Part of a small language model's weights.
Size: 15 layers, width 256, 2 heads of 64, MLP 1024 GELU, vocabulary 1024, 10.4M parameters.
Architecture: LayerNorm before each block, rotary positions, biases, untied embeddings, attention and MLP in parallel.
Training: a variant of Muon for these matrices, 349M tokens.
Each number is 200 + 30 x the weight over its row's rms, rounded and kept within 0 to 999. Layers, rows and columns count from 0. The size before them is the row's rms in percent of the matrix's.

# layer 2 MLP down (transposed), 1024x256, rms 0.138, rows 342-354, columns 0-127
098,208,213,223,201,173,204,214,149,221,275,195,205,203,210,208,135,218,173,170,218,209,190,246,176,179,193,186,180,281,221,178,217,182,157,159,196,166,218,199,222,173,197,194,213,203,143,206,257,184,257,217,200,206,174,241,204,190,181,221,258,192,169,214,251,183,236,169,210,184,169,209,141,162,248,187,227,205,223,178,201,192,182,187,126,170,146,189,200,214,170,225,131,261,220,158,177,145,198,233,144,157,208,147,224,210,198,209,198,167,228,215,205,172,234,192,182,162,171,243,185,174,214,152,181,207,261,249,168
104,197,212,221,223,178,174,225,206,200,191,235,212,212,195,214,184,228,165,172,176,198,181,245,201,189,171,188,146,153,196,231,270,193,199,218,178,184,207,218,212,164,224,199,190,244,170,180,107,227,126,158,162,264,241,239,187,229,190,193,196,182,206,244,217,277,207,173,160,181,162,199,188,199,183,208,186,231,154,184,197,148,201,145,225,200,207,205,163,245,224,194,157,235,150,240,203,175,196,138,209,156,225,182,169,131,174,163,166,159,201,205,227,246,182,208,183,187,150,239,186,157,215,214,188,256,155,237,221
092,188,205,201,196,167,203,192,191,249,225,215,161,229,154,139,210,209,192,210,205,212,217,180,185,180,200,202,142,204,169,189,252,244,210,162,249,214,158,212,180,223,221,164,211,214,200,239,157,182,208,225,181,239,194,178,128,188,155,194,212,187,179,164,177,212,204,187,190,189,183,176,188,272,202,172,163,230,256,150,147,207,153,206,179,202,198,173,172,205,238,189,159,155,180,254,238,195,163,196,202,214,217,231,216,242,212,184,251,221,247,184,163,166,168,185,177,217,249,210,194,184,200,254,178,223,182,199,211
107,198,227,234,248,246,221,196,130,223,229,259,168,192,223,158,186,170,213,170,223,247,202,205,287,219,263,214,222,169,183,173,231,160,148,186,196,231,150,236,158,216,165,137,220,145,207,221,234,187,185,183,195,145,238,202,190,177,163,212,235,231,170,221,123,180,223,225,223,144,166,202,129,209,182,213,199,219,214,185,175,241,179,185,222,200,188,190,171,182,236,155,177,219,216,178,221,200,200,183,202,192,205,198,234,197,159,238,173,230,234,188,179,178,188,178,274,196,237,238,221,214,187,190,209,230,222,206,187
100,224,224,140,209,221,152,167,179,198,242,168,233,194,265,217,174,156,200,155,189,189,148,218,199,180,220,229,167,230,210,225,195,234,224,196,208,217,254,250,247,203,236,265,180,236,203,222,209,216,181,207,260,180,231,189,181,227,144,224,218,189,232,149,222,240,182,253,201,201,216,207,198,227,157,216,231,192,190,217,213,266,168,180,216,209,214,163,188,205,180,228,140,182,216,171,211,225,238,224,207,210,198,192,194,183,212,173,196,236,138,189,204,158,193,165,189,207,189,161,140,187,163,213,174,201,238,199,220
103,252,166,202,185,177,184,152,234,206,217,188,175,166,221,241,177,219,233,190,208,246,220,122,166,156,131,195,207,203,222,223,226,255,202,196,204,208,199,179,176,215,225,145,287,210,242,148,214,187,229,239,175,217,201,197,172,183,220,192,166,216,199,212,189,197,158,138,188,208,225,226,226,172,226,161,181,230,192,177,143,267,178,142,187,176,251,208,229,247,223,196,215,201,226,217,222,131,213,213,249,194,169,219,231,197,204,174,242,158,137,202,222,161,224,180,182,242,220,200,212,193,186,230,122,191,186,165,192
093,239,196,167,209,219,170,168,189,180,234,172,202,248,236,212,265,224,208,230,205,209,210,228,185,195,186,236,269,150,184,243,185,213,152,209,210,201,166,217,153,164,198,160,202,257,136,224,224,210,214,146,203,142,214,170,167,194,184,190,208,198,175,190,241,176,168,139,196,221,202,195,195,193,190,203,209,181,159,198,163,176,207,199,211,197,208,185,265,216,152,247,191,229,216,197,186,208,208,224,208,197,216,224,225,178,199,191,181,175,256,229,149,216,195,200,248,208,178,221,140,223,256,211,199,192,178,196,189
096,262,184,195,196,201,221,167,259,150,216,176,170,242,194,147,242,227,230,179,220,186,174,202,194,194,185,206,135,234,229,194,173,201,161,169,184,172,177,231,194,207,192,210,202,213,207,186,176,197,179,137,162,155,178,185,212,190,227,217,175,201,244,235,223,273,135,213,227,208,194,176,234,175,176,180,226,201,164,252,228,217,219,198,196,210,206,198,158,175,215,179,224,201,245,213,163,137,180,162,221,248,227,212,170,181,147,179,160,253,250,202,241,184,178,181,244,189,226,187,238,195,172,182,177,148,186,201,225
096,177,248,231,195,188,215,171,225,207,222,127,173,205,118,211,167,222,200,193,225,184,170,199,174,184,171,226,194,167,205,182,179,205,198,224,220,215,194,229,224,197,206,197,185,125,186,206,201,206,182,163,191,175,216,266,195,193,187,215,162,185,178,169,182,224,174,191,195,240,207,176,146,223,208,202,182,184,251,249,173,237,185,200,206,197,211,214,207,189,180,240,227,209,244,200,231,254,211,204,215,156,210,231,193,195,169,184,219,185,187,190,223,254,157,215,219,274,166,208,174,234,164,246,205,216,202,229,227
097,198,198,161,215,186,112,197,150,178,242,216,196,235,206,224,252,176,158,182,227,206,196,174,197,218,162,169,158,188,231,177,210,233,189,187,212,204,209,174,157,193,203,202,189,267,178,266,174,200,265,176,178,195,222,162,136,232,191,167,171,200,199,156,204,209,195,248,169,174,150,165,236,184,185,191,159,217,192,194,208,237,185,196,183,259,214,235,194,193,117,149,194,177,202,223,222,183,208,188,218,186,254,185,178,196,188,138,217,267,239,213,219,158,186,237,203,224,171,217,213,187,228,160,172,172,222,173,219
104,181,141,156,271,216,162,209,191,238,183,178,205,202,248,182,169,224,208,243,196,175,240,237,197,242,191,181,207,202,188,196,141,195,196,178,208,218,190,186,221,197,241,186,166,241,178,208,215,183,228,202,190,267,212,219,229,189,190,162,195,165,213,225,210,209,208,204,218,198,198,200,204,193,234,221,224,221,178,218,237,204,195,178,211,181,168,169,253,197,187,227,265,176,244,238,198,163,236,186,190,136,150,225,165,176,220,183,195,175,249,192,228,235,208,179,190,260,182,201,180,274,171,202,167,202,132,286,174
098,170,195,236,213,175,211,203,196,203,234,232,258,212,177,177,153,199,268,223,163,200,195,176,208,191,207,229,197,167,216,182,133,213,202,188,222,173,196,193,148,200,176,172,251,196,251,211,187,179,266,213,229,193,191,170,234,239,220,240,190,183,181,201,195,217,227,186,187,237,162,204,169,239,171,188,110,147,241,233,192,254,186,151,208,245,178,151,210,163,224,211,152,166,209,183,173,213,227,156,222,167,227,201,200,170,241,223,201,223,196,151,154,243,162,214,239,224,198,221,229,221,194,195,232,192,188,209,204
109,251,167,199,256,184,154,193,189,167,198,219,148,185,188,238,210,166,242,168,194,196,158,186,202,252,150,185,179,166,211,189,138,212,146,204,182,181,218,153,219,197,206,241,207,187,199,191,233,194,227,242,195,193,234,223,174,236,216,184,208,214,234,215,159,181,178,171,241,248,190,273,233,239,237,154,218,203,177,214,220,221,246,223,239,227,161,223,182,223,181,213,243,208,198,189,197,210,208,184,233,178,213,193,159,219,156,213,159,231,163,179,192,210,211,146,204,236,164,178,167,193,181,215,203,214,250,187,225
# layer 2 MLP up, 1024x256, rms 0.289, rows 343-355, columns 0-127
104,230,208,201,195,210,217,163,186,167,201,203,192,214,179,220,227,208,168,220,195,217,220,255,177,215,206,185,197,256,133,217,219,217,242,192,213,216,189,214,200,264,214,209,181,175,249,185,177,188,200,215,188,228,190,215,168,227,218,227,215,162,175,208,133,165,213,180,218,147,159,167,231,150,149,242,184,231,171,198,236,223,166,198,213,250,160,160,186,243,167,210,224,196,118,169,272,162,242,226,189,202,234,203,184,167,166,213,207,185,185,204,200,200,246,232,221,153,215,175,195,144,271,213,172,206,186,223,261
094,183,209,170,160,234,178,225,253,158,211,221,141,264,203,162,214,195,242,196,207,184,247,116,178,215,220,195,193,218,254,222,233,178,199,198,255,232,212,243,190,205,197,207,188,193,227,186,180,203,232,229,217,199,218,178,211,205,175,231,186,258,208,156,291,216,215,153,185,230,185,236,219,230,158,174,177,225,227,225,194,209,211,200,169,172,190,189,162,168,222,178,179,254,224,178,169,222,204,242,255,234,209,226,215,224,195,153,226,222,207,221,148,221,151,186,214,210,230,137,212,218,218,258,173,199,211,224,212
103,170,182,253,192,225,230,205,190,192,170,205,192,177,143,206,156,226,183,221,173,206,231,180,180,201,219,148,228,215,217,237,183,180,235,190,158,161,221,177,187,171,142,242,205,192,166,197,222,209,223,231,213,212,201,189,156,177,166,256,244,182,147,211,194,166,201,235,239,268,190,215,121,225,216,179,152,197,242,210,216,208,194,235,276,177,180,177,173,207,200,189,181,206,177,234,170,166,220,237,159,201,160,206,237,142,261,229,172,154,223,211,207,176,235,243,165,217,170,170,235,303,175,173,178,186,203,201,175
096,247,249,220,197,196,180,166,179,165,224,225,226,161,212,180,143,169,187,174,124,183,195,200,234,177,153,166,185,178,208,149,112,227,174,165,203,185,174,198,235,167,216,197,226,228,208,153,229,187,165,197,195,183,163,207,222,236,223,243,199,216,199,246,240,211,215,218,289,236,227,153,191,179,238,175,272,141,156,198,219,176,230,207,238,232,188,169,184,184,186,229,180,174,241,235,175,251,187,139,186,132,222,246,214,220,201,220,218,172,246,209,213,216,195,194,154,221,184,174,199,259,160,173,201,211,257,176,207
100,196,214,211,168,166,164,186,242,249,213,245,221,183,278,235,183,270,191,161,224,221,235,128,229,225,193,187,228,186,224,263,196,209,171,207,233,184,227,175,215,200,218,207,215,223,220,175,194,184,241,181,158,209,191,196,171,161,211,207,214,173,237,232,178,200,177,145,184,190,197,213,214,184,171,186,197,197,191,129,172,263,233,189,217,140,216,193,220,205,239,164,253,178,205,220,206,192,167,248,283,188,171,199,227,146,228,179,202,178,180,181,211,169,215,212,223,207,152,174,222,222,195,252,194,166,196,166,173
092,210,215,211,189,197,222,232,193,179,149,211,208,194,215,204,244,199,227,208,222,214,236,220,142,181,207,179,235,185,183,239,216,238,197,238,200,206,201,156,217,178,261,267,207,119,215,224,183,160,186,181,193,215,161,186,220,156,232,226,202,239,177,220,234,191,222,206,221,244,152,221,203,205,184,195,196,199,214,161,179,177,172,199,180,205,194,191,255,215,215,227,252,206,195,205,249,207,274,211,186,192,183,236,207,166,152,243,199,135,192,197,187,189,252,173,145,220,192,176,174,210,298,182,170,224,258,196,200
097,180,188,221,194,118,233,214,231,143,206,251,164,210,217,247,203,178,218,216,225,227,215,189,195,260,207,223,174,150,193,225,214,216,199,191,156,223,219,194,157,196,183,182,154,196,207,205,189,156,207,220,229,181,176,136,212,145,206,203,132,257,207,195,194,153,259,160,193,182,216,215,236,235,160,221,224,166,238,187,189,199,216,210,163,211,180,198,236,198,165,209,208,214,202,168,209,190,151,196,189,225,223,157,178,155,173,217,250,233,160,194,170,262,257,184,207,187,247,171,236,165,219,177,233,202,204,199,233
096,194,215,262,218,217,238,208,178,205,243,186,230,229,174,203,202,213,204,241,185,196,215,258,211,191,157,238,150,194,217,198,199,167,205,191,198,189,239,239,230,204,186,206,202,221,218,193,165,248,254,223,222,161,203,172,270,157,223,197,255,206,214,189,153,221,262,175,193,153,183,180,167,182,238,219,189,135,178,182,178,213,265,228,157,232,140,191,147,169,177,191,202,168,191,181,199,216,216,195,189,188,156,203,198,209,176,266,191,184,239,231,236,217,184,164,177,179,188,200,204,184,174,158,244,134,240,202,202
097,236,178,220,162,201,202,204,285,198,182,183,239,217,215,205,271,202,155,194,210,218,206,240,207,201,208,199,174,179,194,166,184,194,170,220,242,143,213,200,205,185,189,213,169,234,221,236,169,207,231,237,203,180,187,188,222,203,206,254,223,231,202,187,249,274,138,161,175,235,179,193,224,225,177,172,192,183,194,151,220,217,157,204,191,181,223,213,239,225,227,191,202,240,229,181,169,238,214,241,241,190,190,173,183,218,215,191,168,197,134,220,154,216,193,222,150,181,238,175,261,252,200,235,190,184,295,228,193
100,194,188,199,216,172,208,180,169,238,213,188,233,157,246,258,179,191,232,187,197,156,225,235,234,241,269,240,150,211,229,176,182,143,142,186,185,234,208,181,221,191,243,184,195,233,242,204,204,234,199,221,192,216,243,234,230,214,207,201,189,189,245,209,169,200,256,213,178,196,222,224,190,167,185,219,203,205,185,199,214,200,220,195,185,169,172,190,184,164,207,218,171,209,252,234,212,271,188,169,207,207,159,187,176,200,209,151,198,189,214,189,274,181,202,151,176,212,162,188,219,236,150,253,119,157,234,288,196
099,228,193,220,176,204,196,206,210,188,146,184,192,153,192,153,180,189,190,210,191,205,214,215,207,233,245,186,196,188,224,184,144,225,275,126,210,270,173,197,197,203,155,182,189,196,244,200,217,262,209,182,238,228,204,179,212,218,202,188,207,213,178,196,168,186,223,187,235,225,151,235,273,217,181,176,207,199,156,222,167,225,184,155,228,188,167,143,159,180,221,241,184,231,242,200,201,231,221,178,188,194,192,116,156,224,256,217,249,232,169,218,246,190,179,250,172,202,234,229,170,202,219,265,233,184,200,259,166
100,272,217,234,190,114,193,238,165,207,199,221,168,188,191,168,209,176,232,222,169,206,230,207,160,288,192,160,183,234,187,214,162,197,190,201,228,187,191,233,190,228,176,238,190,149,195,165,170,198,166,168,201,158,195,192,201,191,198,253,184,155,225,158,231,193,194,257,154,192,184,174,162,215,199,218,183,229,215,158,202,185,195,223,199,185,181,206,172,235,247,216,241,176,191,181,169,212,229,253,209,174,212,194,211,172,233,297,217,188,200,214,189,170,239,191,229,182,202,242,154,187,210,208,162,286,202,187,215
098,252,209,205,169,251,235,252,206,247,183,200,201,229,291,155,154,218,232,194,175,185,238,125,183,155,268,259,211,144,240,223,209,200,203,197,192,185,205,166,155,164,178,185,178,192,168,247,207,178,246,145,203,229,181,204,243,210,205,218,207,237,158,236,221,125,195,191,223,257,179,186,196,223,153,178,168,240,189,172,178,175,215,164,196,218,195,201,188,167,180,221,213,191,181,143,200,221,200,201,197,184,176,152,191,226,190,170,222,215,201,203,238,157,193,248,164,203,184,217,210,211,186,189,229,227,206,215,220